Weights of a small transformer language model.
Size: 9 layers, width 384, 3 heads of 128, 17.7M parameters.
Architecture: RMSNorm before each block, rotary positions, no biases in attention or MLP, normalized queries and keys, capped logits.
Training: 550M tokens, 8394 steps.
Each number is 50 + 12 x the weight over its row's rms, rounded and kept within 0 to 99. Layers, rows and columns count from 0. The size before them is the row's rms in percent of the matrix's.

# up: layer 2 MLP up, 1344x384, rms 0.124, rows 711-742, columns 192-239
# down: layer 2 MLP down (transposed), 1344x384, rms 0.0826, rows 711-742, columns 192-239
up711 101:50 40 24 53 37 32 75 44 36 35 50 51 39 47 57 48 59 59 37 54 46 62 47 40 64 57 33 25 33 71 57 57 57 43 49 16 48 60 63 30 63 58 56 52 59 46 54 57
down711 096:62 46 13 60 49 36 66 49 20 63 41 65 36 63 47 57 47 46 24 54 58 46 49 55 60 32 37 54 33 62 42 58 59 34 50 21 51 51 69 45 75 49 37 48 54 52 50 65
up712 096:43 55 48 74 22 54 58 43 41 39 49 48 44 48 45 43 46 44 44 31 63 55 56 47 62 42 55 34 45 50 49 39 30 59 62 33 55 60 56 40 53 70 67 40 33 53 46 60
down712 115:69 58 69 47 62 42 49 61 42 42 51 28 34 67 30 29 37 48 62 36 35 55 46 47 27 46 18 41 65 45 51 59 52 50 58 28 61 54 54 56 54 50 52 35 43 37 58 38
up713 104:38 57 73 48 41 57 47 32 61 63 26 63 51 71 39 48 67 40 63 33 71 32 42 80 47 41 73 45 40 54 50 67 39 40 56 49 62 59 49 43 42 50 54 21 31 24 61 48
down713 111:38 57 61 58 55 45 47 45 35 61 44 46 38 57 41 50 47 59 68 35 45 43 26 50 55 27 48 33 76 32 38 63 63 63 36 57 77 65 58 30 44 63 51 55 34 32 49 53
up714 119:62 41 47 62 71 42 51 60 54 37 69 31 75 53 27 59 46 48 51 65 48 44 41 53 57 49 65 51 49 47 48 62 51 70 51 65 67 53 55 51 52 37 66 61 47 48 62 41
down714 108:49 52 39 45 60 54 70 59 52 57 39 51 50 47 33 65 46 48 65 39 45 74 44 51 67 53 34 48 54 53 29 53 36 67 40 41 51 57 33 38 42 44 52 46 71 33 57 48
up715 099:45 44 51 54 41 52 40 62 45 48 45 42 54 64 58 52 54 63 51 53 29 50 37 53 45 64 46 62 53 42 64 53 70 58 57 54 45 62 33 44 32 80 43 56 34 55 54 42
down715 121:55 60 51 46 32 50 36 58 39 39 51 30 40 46 60 69 52 67 54 63 29 59 55 49 42 63 46 47 56 55 35 55 77 40 54 52 76 66 49 59 51 72 38 49 55 51 41 26
up716 092:55 68 61 47 68 61 52 33 61 51 71 55 59 65 48 35 45 34 38 53 47 61 42 53 37 43 53 77 54 42 58 47 37 53 38 43 35 37 63 57 58 65 57 47 31 42 56 61
down716 102:69 32 53 68 91 50 51 37 47 46 61 44 44 63 21 46 46 25 59 51 47 31 41 41 60 57 52 54 64 60 39 61 46 53 49 39 42 40 47 55 59 52 52 59 51 46 31 55
up717 104:47 46 36 45 53 41 48 53 50 48 71 53 38 48 39 54 21 44 46 48 36 53 50 27 32 57 55 56 52 44 72 50 43 52 39 32 39 30 49 54 62 50 51 46 63 54 36 42
down717 095:40 82 44 55 44 49 45 55 68 72 47 48 59 57 37 65 56 48 41 45 39 61 59 17 60 72 37 55 42 75 25 42 24 36 35 38 26 33 42 55 65 56 53 50 65 47 48 59
up718 104:58 67 47 34 57 27 63 38 61 43 57 34 42 28 64 34 59 52 46 43 51 16 43 54 87 58 59 60 61 51 49 52 52 73 47 46 34 36 46 43 23 57 61 36 63 34 40 46
down718 103:65 62 46 47 55 39 56 20 73 55 46 39 36 56 33 39 35 71 34 55 59 24 33 53 49 51 36 55 74 60 56 36 51 64 52 32 52 48 48 24 48 62 59 45 66 40 41 42
up719 093:53 57 54 44 57 36 46 30 21 39 56 49 31 42 51 65 44 20 32 52 45 33 58 30 58 43 49 42 28 40 52 46 34 31 46 44 45 32 36 52 56 46 31 40 40 42 57 55
down719 114:74 47 66 35 46 49 40 55 18 47 48 54 29 65 62 59 46 31 49 42 45 30 56 52 53 64 55 56 40 60 44 51 29 32 52 30 49 47 49 43 65 47 47 55 45 37 50 59
up720 103:49 61 55 40 72 45 57 60 91 58 55 56 42 49 58 48 35 45 21 56 47 37 46 60 44 28 52 54 43 45 36 61 50 42 52 65 65 72 50 64 46 48 60 37 65 47 50 42
down720 095:41 66 58 48 66 55 51 64 50 48 47 37 32 40 47 52 28 45 40 34 38 51 57 69 41 43 72 64 31 63 41 66 54 32 53 59 42 63 67 56 58 53 63 30 47 57 65 57
up721 100:56 55 43 58 51 50 44 76 51 50 57 56 52 73 42 34 47 59 56 37 40 29 54 42 75 43 39 53 38 58 60 43 54 51 22 29 52 50 55 55 53 60 79 66 47 87 35 67
down721 096:57 35 50 58 42 56 41 75 54 53 56 52 65 79 42 45 45 52 56 36 39 47 48 67 65 51 47 55 40 75 46 39 71 44 21 24 59 43 53 66 63 53 50 48 37 80 31 71
up722 100:50 43 62 59 52 51 58 79 53 53 55 56 46 60 47 38 47 38 48 29 51 50 54 57 66 59 53 55 45 44 56 44 66 46 47 43 28 46 54 42 43 52 33 67 41 83 43 47
down722 098:29 51 63 45 50 57 53 49 18 46 43 64 55 34 54 48 20 36 55 48 38 70 42 54 51 63 73 37 57 64 60 57 41 48 51 23 28 46 53 45 47 44 34 66 42 43 49 34
up723 107:59 60 31 55 53 40 42 74 49 30 44 43 61 43 51 57 61 43 69 38 59 25 44 51 53 47 62 58 59 37 24 46 54 53 36 50 45 61 23 54 44 51 65 50 44 51 31 36
down723 108:48 56 55 39 48 49 55 47 33 51 72 50 51 40 46 55 57 62 51 48 35 45 76 68 49 57 52 72 57 49 47 32 46 44 30 43 41 68 29 60 54 41 41 36 48 32 60 35
up724 105:51 66 33 37 37 43 60 51 62 39 41 35 25 64 73 55 64 57 39 31 54 37 35 45 67 47 55 70 50 56 52 62 50 56 57 42 44 35 51 49 50 60 31 55 57 46 39 59
down724 107:53 72 57 30 44 41 34 66 33 59 43 38 58 69 57 54 65 69 43 47 54 36 38 43 64 50 42 51 68 47 60 67 36 47 43 57 37 37 48 52 66 49 32 66 43 38 48 48
up725 100:49 78 41 41 57 65 79 64 53 45 37 52 52 60 52 69 29 33 35 53 55 35 36 51 48 56 51 52 45 49 50 67 59 55 54 38 48 32 48 32 53 29 45 65 52 53 81 40
down725 101:59 81 63 57 52 50 80 62 43 71 51 39 31 56 52 66 47 55 41 63 56 46 54 54 33 52 22 38 63 55 41 59 56 47 60 44 41 49 52 52 46 36 37 59 62 54 73 18
up726 099:57 62 51 46 58 45 84 65 29 62 41 40 48 53 61 50 59 42 50 62 26 38 47 45 41 63 53 45 39 46 46 50 45 10 39 58 51 34 57 50 42 42 34 54 50 51 47 64
down726 100:62 66 64 30 48 53 65 52 27 55 61 34 40 46 58 54 50 49 51 49 49 57 71 50 53 61 51 63 58 60 62 58 45 51 40 51 54 42 62 39 52 45 27 40 54 50 70 68
up727 106:38 29 49 57 55 68 60 52 44 54 42 49 31 40 32 69 56 42 37 33 46 62 58 59 47 56 40 58 38 36 40 45 56 43 39 36 31 51 54 62 49 59 67 52 30 49 63 42
down727 102:32 44 49 44 52 66 56 40 45 46 63 53 30 42 40 36 67 45 51 45 61 51 53 62 44 58 40 51 46 47 37 38 46 59 65 31 24 54 52 50 44 58 73 54 28 71 45 57
up728 103:41 34 55 65 57 57 46 41 49 54 52 33 64 52 30 37 50 48 21 48 48 52 50 73 70 79 62 43 66 65 56 45 54 51 53 62 51 43 79 63 36 43 52 62 27 65 47 47
down728 100:46 53 54 51 63 53 47 46 39 38 46 49 61 51 47 51 60 39 35 40 39 70 79 76 56 64 32 51 64 51 58 33 53 53 47 66 44 18 65 56 64 50 40 52 50 61 26 38
up729 097:53 43 47 67 40 56 65 44 50 22 54 37 43 41 22 31 53 52 45 59 42 45 35 49 42 28 56 30 47 47 53 45 47 26 61 33 51 58 49 49 37 54 59 59 41 48 61 57
down729 105:53 51 41 38 56 39 45 40 40 53 46 43 36 40 52 55 59 38 57 67 33 50 36 60 44 50 54 38 51 23 52 47 50 28 65 41 63 49 62 31 70 63 49 65 43 59 56 62
up730 109:43 48 50 61 51 55 50 43 42 47 55 53 67 42 44 47 56 48 47 54 26 52 39 34 46 18 61 41 39 38 46 58 62 55 40 51 62 58 61 44 60 40 62 52 52 62 50 60
down730 106:54 69 79 49 31 37 47 54 48 56 45 34 45 51 60 55 47 60 46 53 33 44 65 54 37 47 51 55 56 50 50 56 58 72 69 61 60 67 59 34 55 34 63 42 33 33 46 62
up731 108:39 50 50 66 62 19 56 50 65 53 36 43 61 45 49 64 67 56 39 42 43 35 50 57 35 65 49 59 60 62 63 42 47 56 39 60 61 32 39 48 73 47 55 53 61 45 68 55
down731 106:67 55 42 64 39 54 42 57 30 44 38 35 37 46 42 41 52 45 50 41 54 37 57 56 45 43 60 46 65 66 54 43 39 45 50 49 48 41 71 50 58 23 42 67 62 63 75 41
up732 114:50 56 27 50 56 67 53 54 62 42 59 57 43 38 44 37 54 38 36 40 34 42 36 41 51 59 40 67 48 45 50 21 54 46 47 44 70 58 56 38 53 48 39 54 43 57 49 40
down732 097:28 61 33 43 51 48 56 51 64 39 58 44 40 38 57 47 56 51 42 56 39 74 48 56 54 38 73 65 60 39 43 41 56 56 34 46 55 55 42 49 48 28 63 51 25 47 53 36
up733 096:43 51 58 30 44 50 45 52 53 50 40 38 64 63 38 58 66 60 52 60 48 34 30 74 71 72 36 45 54 55 48 60 25 56 67 38 52 44 71 63 57 51 52 38 43 44 46 57
down733 089:46 38 71 61 27 29 40 51 63 29 47 46 55 48 64 65 42 49 40 56 41 42 32 44 49 57 43 37 54 55 35 46 49 40 24 53 63 47 31 25 44 74 69 32 47 42 42 68
up734 095:50 54 39 50 52 59 62 45 54 55 55 57 58 49 54 56 39 49 38 47 68 55 43 54 45 40 60 40 32 28 55 70 26 57 55 32 71 46 64 49 44 63 57 55 42 66 57 38
down734 100:67 45 44 58 56 65 58 43 56 46 45 61 35 52 45 50 48 54 53 43 38 41 58 49 47 55 48 47 39 34 35 54 52 54 44 26 72 65 63 51 62 60 42 36 69 47 54 40
up735 109:64 41 40 73 19 51 44 28 55 46 42 51 41 58 67 30 69 36 60 72 55 38 51 51 51 29 65 28 51 68 29 33 28 55 57 52 39 60 46 51 54 17 55 36 37 52 43 36
down735 102:54 44 45 75 44 47 36 40 56 46 32 55 26 70 49 64 46 56 45 80 41 43 54 70 50 50 52 40 57 60 69 55 25 63 53 51 55 48 43 27 45 27 46 53 41 43 45 42
up736 103:56 55 45 39 54 66 45 53 50 66 42 39 43 51 61 78 59 52 60 41 40 53 58 58 59 43 53 41 48 60 49 51 64 49 49 58 59 47 47 48 53 51 41 53 35 37 75 48
down736 095:74 63 35 58 48 60 19 44 41 34 60 37 49 47 41 89 65 57 53 55 48 55 52 56 66 50 50 46 59 57 69 41 44 42 62 64 31 39 57 26 46 39 35 59 38 61 60 64
up737 099:51 36 61 68 52 59 43 44 51 76 55 46 59 52 61 50 41 31 44 73 48 50 56 68 59 49 34 47 28 47 37 52 43 49 69 41 18 50 73 52 47 57 57 52 43 53 65 48
down737 104:62 56 58 59 46 73 72 57 51 46 46 43 71 66 61 26 52 55 45 55 44 54 61 62 50 42 54 43 70 24 49 62 53 55 38 68 49 29 43 47 51 46 56 60 48 50 56 58
up738 100:39 42 63 65 64 51 42 41 60 57 30 47 62 38 52 50 43 54 57 69 72 54 34 39 49 43 53 66 18 43 41 64 47 65 65 40 67 37 36 58 36 37 36 49 46 44 60 50
down738 102:50 63 37 54 30 39 28 44 55 42 45 49 43 46 53 62 42 46 56 65 77 62 23 48 66 60 52 58 28 62 63 53 44 51 48 29 73 34 46 64 67 46 37 34 50 34 49 52
up739 099:41 92 40 47 41 62 46 33 45 38 43 32 47 40 38 31 51 33 37 47 66 47 38 57 41 38 66 51 25 37 29 44 47 51 51 55 33 77 37 47 58 40 33 45 64 55 43 41
down739 093:53 64 45 73 55 65 43 52 52 53 31 62 49 48 31 33 53 47 39 57 60 39 30 64 46 28 56 55 31 36 35 49 58 52 53 56 37 45 48 37 76 52 40 63 75 62 49 33
up740 080:40 54 75 46 34 47 67 53 50 34 44 70 49 43 60 41 54 61 47 54 37 50 51 41 41 60 51 37 57 57 55 50 24 40 47 62 49 58 47 45 44 44 47 51 50 40 40 63
down740 104:68 75 68 45 33 62 55 35 44 50 45 60 29 53 45 46 54 63 54 52 53 38 48 47 46 62 47 43 70 53 61 34 27 39 53 53 47 66 66 41 49 36 60 50 52 31 65 52
up741 102:59 41 66 52 54 26 54 43 31 38 45 64 26 51 54 25 42 54 39 72 28 52 41 36 53 72 67 72 35 34 42 41 55 45 35 45 55 50 51 53 48 40 49 58 42 36 50 55
down741 101:52 60 76 49 60 38 43 42 36 54 44 68 38 63 62 33 49 72 57 63 38 28 39 66 52 60 48 71 47 36 29 48 42 49 43 61 47 47 52 62 66 53 53 59 42 50 46 36
up742 104:69 52 45 40 53 59 39 57 49 52 46 81 34 58 50 57 39 57 56 41 63 47 56 45 63 56 59 37 48 49 28 51 33 57 47 69 63 46 56 66 41 69 34 26 36 69 82 58
down742 097:82 67 50 32 53 55 57 40 56 53 52 56 54 63 39 46 53 54 60 55 61 50 63 47 78 49 63 36 49 61 44 53 60 49 46 40 47 58 64 42 63 38 32 35 67 56 73 49